Part of a small language model's weights.
Training: a variant of Adam for these matrices, 828M tokens, 4235 steps.
Each number is 500 + 40 x the weight over its row's rms, rounded and kept within 0 to 999. Layers, rows and columns count from 0. Numbers have three digits each. The size before them is the row's rms in percent of the matrix's.

# down: layer 10 MLP down (transposed), 1024x256, rms 0.0824, rows 304-328, columns 0-127
# up: layer 10 MLP up, 1024x256, rms 0.0923, rows 305-328, columns 0-127
down304 102:441531505488469502459586499533532455523551502512474562530505545506497440477526547492473481477492524470497500490559503446436516537520480502480593457490444544474451540511516513500499461467479554391451448522565518494557468474473525566501460536504494485573467521475566476445591481458520537482534522449497463539455483416514511484503446490596491451511434478497475548470484507534549583479572
up305 105:497491500512432479480502489479540542496525461485551513508483516530479512511455429497525530538522497461534482487530531505501530519484507514487512538524445463573516477487399519559445499436471481457580520554463552562508511486493448544473471503468575593556496476544451470518564459567512452539477515515464522462421409500449497443449462498453457567550578506401559499498464519578490572528472
down305 108:489429545520541554471506483537529485484504458563403506506566581584526505477527482485554434502460492420561475500519539538475570543530515436464524546517461453534469490549547512439477563528505476451442476446480559524497528478494449530463526495551513535575441529473492500512525505468483492471478490500575441570497517450510456432441488465456514563537459547481532472493592528494464471505492
up306 100:497513482468474502555542475490480528488526519469505559545472486550468472502524536403465554470564459426446538493550523503531534508513497555503473520531510529537551477529490534490537542492505512597488490546530492424528491499441455498425487547498551459438559441563533471501528460512589479535532514509454484471491442487539451470564523517558422524450447502508479516465514502460490484562500
down306 102:511496518448448449491443493497387428427499563478564452549422480526441508536523488486462493447526483567487567500501477512479487458533447470576463529500516494539447557546409593485481534521460553538521536555529545514571575485606466461466475567495463504450569529491398560513518495442495489561511448499509469492554493493506583519528470588572436471443508500508522573448470487476548501458516
up307 099:505487471508515515509492449507456523535479601436576529522545510515467454553517477491502458520543552540516506550541477493520416469518480470413501501507486580562510457501534513525535466428505531511570562533451434568496445458452454501444477517506511498512435567436481553457428457538466498585530575445460555501542476448535505525469474575483445505489520520489481505507445493480490531473495
down307 093:510527476529438508429500537485569511577509552383499574494514455493447523455497510517544523476538495510423507449495481460541484527513443502437539442474592531438518541420489380479513607470575481458481470485442507467489501522521475512473557509534549453444499512536530460513493516514550479541526473443480578478557491539467554447498488554451518482440503489488439567508524496530510529487512
up308 102:467527493426488542493506582544516538482444443424472467518496488483503476541466480487513493553466502441487468517464462516430512489446532524522574449540462477544472486539554514569558542502495470535493522536528526544496488637576488451483493579471503524490502428511541471435597505533440410506495573501462464545472463495479454604450462491523436506488426523490546446513455502516513420533461
down308 103:494516544498452471429485478489481447578513485521457496487485529516459483481505490465509494546439520488476491513526546446480467464498542505563501443614513484423521503491542475537485424566519456473519482494517499541467545533497574477504494532464485488481565459531581465463530541497540519471544490493531500456527552477468419500484482546492534468461404641483521522543515542522482416503501
up309 095:509473520455416482583480481431507555449520511492458458604491493544451495492446549479590587567530544485501591516482458549493427433537485529492504426531509461546481442477503580533497542489486542532511564519493481494493481509462491489503557542503489527509587500556473521460506470474501466437497558408479477508563473500575525503486523455554413571541569501470504554482533550484489472488495
down309 090:533489460504472461446421460511501457508516536487391550544537458483509477500466495451540533533517479528519529478600492433512528472575490540470482402477496505430515535407523536541444496494438507572537524497504503565473450509505525483498462559486464510541486489493530551445469551506524548500542529414440473494511504525530496462467489503495543494494551464477464563543518585502449481540494
up310 105:549514442428483544467524499511425535512489495521498502504516507539481451476529456440523483490590528516476535580538430515475448444528558485628458488543462451525539494475526459454558440521414478501539551562470494493456521471465460553449522543471539458450503488558483483500490569573481520535475457451535574506524489545540504531466568417468471468474541535448478491525527522464477489474522
down310 108:517501526504523467497530487496467497490514500491514459433512473455574559474508451484529476539536460494532547509511559520482539401452541487524521530453559507449511427437496513471510421474508485422617519471511496451481543496469523501510519576444478509486508500559480429498455599519519480474466552479505475435522478538529484555496552511447536525496454517440473457459513518459536543528494
up311 100:523536532464520446466471490471461464478519481526551505537509542509438482462445537466451550515564535493507522536586497529578448444531528514479483488521477442521472535480465463478502511438449521488526550528550448474495506529393473519431486492571535527561483402385407508421484496575555529497503490459488495519509522527427479532516457499507503528482542539473497505512484480534472460479497
down311 088:582502492501541490497497513477545499521461525558515487455511510456473441442518540474486510460507450518511525472509433430478562574478523503540489508483480602532482584507562531495559488534484546482530520568499497504474517449541501471492508539509481475547523448530451505453441480552541529559507492488520482558559522493544546504549538551445527479497519480510492565448515470587521421433474
up312 109:537549495491480526585522486525488493496512427496460465512537478453501563492472487480474509494511504449424468518446502526451576494597559487476506476544548475593505474530543483518501421445472475467438512520523484506515463465461455530405491471537461525470520513432536548457482469479523531500520629511537469526447467490516471491481561562527464528484471511490533475494488533474504487509492
down312 108:457537444530497482483477495492468543506408503525499498485548496512559546460516525469479484484506523483534434453459497463487475509558502519417454520597487452482520497546511461477508543500470512395525510472473557487461470437490475478491536471538465512456432572491402545466465475482483463561502513506436500489559515588556501603476440479567454532529477499517531514492469538492548502483543
up313 100:532508502539543437580416457529542548522624481488516558545502452504475511411459521503535533487542471472500465554435462517426470456497507475469522582540524525471500512501550545475512487480483525503528483536490468468419456506480448528494512557498547565464497473506466515492519420464512507573499502479481467499542454456491399466538540434498487477504492505435474444558455508471456460478498
down313 101:517570483446404459580495488478529447554470545482377470474583519477511512541368545491499521516486506510523484461531534546525504523418454479461506462491494455433461493454518569475444530518452469512528550464562564501499470433476541453486508452492446466456469556546510481533512498553491557534508515425456453545449514571499435549502483506478508451543512449568451513524561478527469520445487
up314 090:512519439532456424501523529576535532479444460473474467502539506450394449507537537517614480514501509501544461564529427490504498428479442520541479522507488458523482503541524559464480536471539471462539507669473446525475521494463441580458507472437538462509574492507503539488513615469543518506468493490455447476490474507504542486512511475480563509500516517452548444530532471451489486524476
down314 087:546530454583563566529418504522558500479482492484452593501488567546548446503528530511527546466474529473487521395488535487498513512489511524551429428455500538401492516492566427485476431486500444491513500467468524472512479468493595507526425506483537498482461531555489469494498465459488488543475579550550477499462598402527498498432463505470519519508501444525473518471494516533544446593454
up315 113:502481504458511490436457480516518535515628514477528501474551540505416474502467502506479476468543470481532506476503491561482532512567518468508449511539517533566553543488450553525515505444507502536463529561437468482548542427448524552482465487477404524482485495495526426484488484433534449477585513442463537532434510516538390541556501514545482548464474503417491467494512442586459493432544
down315 114:434517492512500486505475485491530553518469478568604502560514548519410548510519500518450457509474511504542546493462510513501545537447415512499523553532538511482512468449604502582415513521451480581490452480555526533516534490496478521436486527544540523564474536500506487479492507500434432508482498524484514497534522473448519484425527476376480595482466442483495405589471458472510552491507
up316 103:513551445441461527465530466535473481440571496500548472550452524569515498472462540479476487545529464512492538559490517510507500586545528537494445478545498544510469390465477499527486494521497493561523513528487492530492507448514495530502454513453494556478508449503506428456559515487499534472493518410473529530565461533457469540566483399494494489509472559430520502445474503497439510464464
down316 104:463514535426483515483445524484461510455529529498519442495471585559451508456462525515416502521505426474546478484464513559473484478469512468447482545548540569556514516550451482472549482523510569446449540491522511484517483391427545487526464499487470573518528488516511550486569501558442556430473503459586485556482549559566513533500514464460518513525484545465426489600556397558516554437537
up317 100:511508500459523457499497465500525514533527523487536480518531564530511542477472479435507468460493522484464524499533460489431522547508551419509462536539561546526425446500542530484485463513445452579401483553560554477535545543501505525525573511502443538459476530480487527559479476526488539541513472532502472480469481564419430528493547475462477485459442569447481477478489436524446525514503
down317 104:518482490523421438513523500585446433479456544584516558569473486463525548541501551451489512500470503579459509526540531576510504511498534499525495523428515492516498503484499529493457455547471535500487534567494545593595417436455492491524478488552569482483500466479513546631451474527455562497527440511470428536520432486502469580485417534525560440467502451565490390540525472482462478545494
up318 102:491525496501502540441511480460443528524494544551434484477520530481448490563449469427490495476505587498500554462492546506518527442520467456517451514514533501580437513493461526460501507532520471511488527525497450441505453514537493569465551465521529523537490501489514525444544475504500481526451478499499531519543464446435474461472490470504428481462503569516599566487451417516414521558483
down318 095:518454493477471422511463523551463511486470481562538471537502482512520519526456505516510539457512519453465472476581497449517522497606500521540437486386494501439457484581428381464485476478532469491506426539454514472519540482497536508510502491457520489514505559535569504460535518493495456472529467541506480470467504489494474468465470476505559473476520541492529499504506462609548480500501
up319 094:521493527517603504569542517479532600545547530459456451499515467468493447473434510457469522452568433500466408540509496544448462539519509528499522470537499535494424418488489526447490443442443522513556503547477490462529501558546475492468562468435520490492492538511492501521542535568554464494513553527521532462554475519463466516531518513513476483434481486449495484498464460449460438472562
down319 092:483460504445500527477534493483588444507532529422498465505516510527466545452565544460501462438488485512505420523530455536485587499417499591463494530548483456531468497491444516493489457490489513473500501543516521538446489542486464466538465439522445441511492581518619449511491410497547499491495492472504525523502470526439555494435585532530493487525423510564447547533445421499453508534572
up320 102:490515530471484477446562506549431493497502500493544485493533490540539553551541512517479449543526539568508452531562489487496501445502514437534422533575514523551473512524485530564499451488456493537461443598486506439506415526451420520538472562526446452419527466541517449530491573498520445505480508485456559503510478393541491496517448494491482518483517541444422522473501511536435500492503
down320 105:484503571477518476441495509527445453536517536492497556507513490433532520541475523481446456459456438483568467503528448561520532518554542463471534504493515506506538524519515490565520499492443523529517487518448518499473511542523550524496465401622482515497511518455481465491546459455497411527438497416454540573538497444568534581492436476517554537528469449487510476499534518523491505561390
up321 104:542493426490559449449557446524549551528553451442568503461445579557456475510437474465491464516509525471536471473505478454508467448477556547423537493538452423501505537520542556542480523494494410435536570543546430625498509514509492578405533451512551476472504489465508484467525522486497454517537500502465519447502485504497398444540611450565492531497555495507433554446514459526531454501504
down321 103:532521507503519502488424551520559478523536470488522515436439436420430537511588444533471490504493441539461570487414490582457457492501476588491505490463502504471546534428524523442506533487515502504495523500479503548571521533549561508483534456497515427504540515453509504460521500500506486507443558450518467542393443470467545479513456455442582481494461499488605474476504506524505464510507
up322 097:504480494457483505513437485430486519575483513479500523508535435580484466508423528413485455491482534454471522524557503532473475507447498480513462472508511447537454500498514499506460546415476512543497527526491515546541512533518515460495535478502461533591505527570469510538486534477567421505533519456475553497423511525515498554498445501522431513594428487444446528431439539520485533406477
down322 092:537470503490483439413511505469495466548484529462513551530491418503542475454517533424479546457442525423464432536508528534441500525466509531455520532554499498500496555518467460535539523547504492543480494473566499553489512489498466448438480440570545449499502530576531517499450549488501526482534578429502464501504581426496525512494523512566482500518515464512457500581495523513502473500524
up323 101:548476392441527465579544479466487531467538455538510493521504509581478468550510521478515444548507514518507491539495439462457521484543478451487452562524510499520466422572470489539505462463440516513474518494538488463532558527478484469465496569494481482522480511537544456501512508499526511482525529435512557550503533567562480586490449488537451515508551544474539459513447437523455520484501
down323 096:415464482515465557463560534529461496494511508556489505520562509487500452569527445431544505513510566504520476532494539507507532497529527432435486446501524465488478556508470429562558514528497412467491498574460490472510475558536490580415467504607416538493493505489442503477555460454515531474471491519541559504495444488502568436495464552503470562444511484438414453479488434523493498469539
up324 088:511436469504460492583536493532490473473484452419540448481520542504488435499498520423565573465459496504439498552534491469499505519587526471564532582525493485514537515547538527462474448413560506541465483528514446497535584522486494542468536469476475476431522501512452525502497529531536486404462528529582510453495487466504507533576512530475456486515418495512497525495581510428493531535489
down324 080:481557475453535476540523490408570497481492457517473430490496535464529478554425513469609544521420477503516451517475500531490518474534468508459475525502540542536545444473483466433520508565459481498501578485511507501575442545491533457462463541423449583474510506526598538523462513548427514518544527505451503435484562442484490496469513517445595478506447443472448477595469525477520467476510
up325 070:520542506375534469536511421491405477528490509360458464510513505480468550477488541506433503550527503421554494534565499538440523483517479484524508455493474522479452438514524521500580519487579511515473497545550519518475477444547484540489510488500472503547503509516475514634508440494518452488499492552510519483442432509514489560498496484473547426495495498389479507507442532519523475537462
down325 060:446441547531447542439595544507515408481525514608555513498460537562520441494514462506487481473522517534507515451518512429514434500508520570529496516604494436542524518503483484479465510492442501552503510563417503446519521547486407428480473493458493514484476495487548490392486530501436529486509470432515539496513508505504473457440555516493560558525491480590503506494583442443494506489554
up326 100:489503480515509499528480478539472516540545532492458493512474495513497553435504462499554423527515461511516487522552429452481554468489531498541496437489547428577540491493462438487464513467489539538515596568470486570543412591523455530520554516534484464466543476522478534444527508536492489565507479419547477486463546424505513586486505485437506524473522469474488478491462510424530528516494
down326 096:525448523454435479486507478484509455466454518406470454504447546522529489528506574484473521495445566541537489469559441450491498502532523520458518462492506556479522518426456550575516549535481479520477413528506476514533480524522508502549554531496517476431557455426495506515508475495510513499492456452500478506501427518554464568486561448583565586568481531513512489499499513471481525456444
up327 105:509514421467401544511495500524421514536522444482424522514542547517484526488488478490486459558533476459483522551420495412478439540520503495520446442561505537527480465484475484558487467514517510483516459517484494489435456455565523567500525514507501530533487470495399475429473458459550409474501530453479556483559506463538466504468492440445455572535520531476598497486478470544507534519441
down327 104:567484527535484486524525570552512507547497472512481567433547522485511619453570555476472434484500452525439471488416468552504450453527459495532476547542509526429494490524498495533521556524472486584513480509527445570539468479485545523498504501488437513455555512446487485547508509540503550457512465423500474472509481462501505601450535410471474488548455508462464469441471548513498457566512
up328 101:525624513503474448565505504533521478532496509550535501449485480487382422552435561446525513491441494473511477509477525429519493487493516480544489518514516457521533495548465485444507465528424566422484461547568495478520542486461466503548529534501475528447479398557533496606572523565529507518472543567481514424463501505482522539512555552511450498500453511493481516471482519438450560485488
down328 087:491543483459434482492548459555520529504480473531509533507573505475362458483510549422516451506510509525506515509487494465499515566526512477458457488469514513422497486532526416474498502557503419476547511480487474492481564519518502538554550487514498472454484549492564476509459538487477542501550511553470489512464472484536566484633512481473517538473526496478560493539490558565516511541422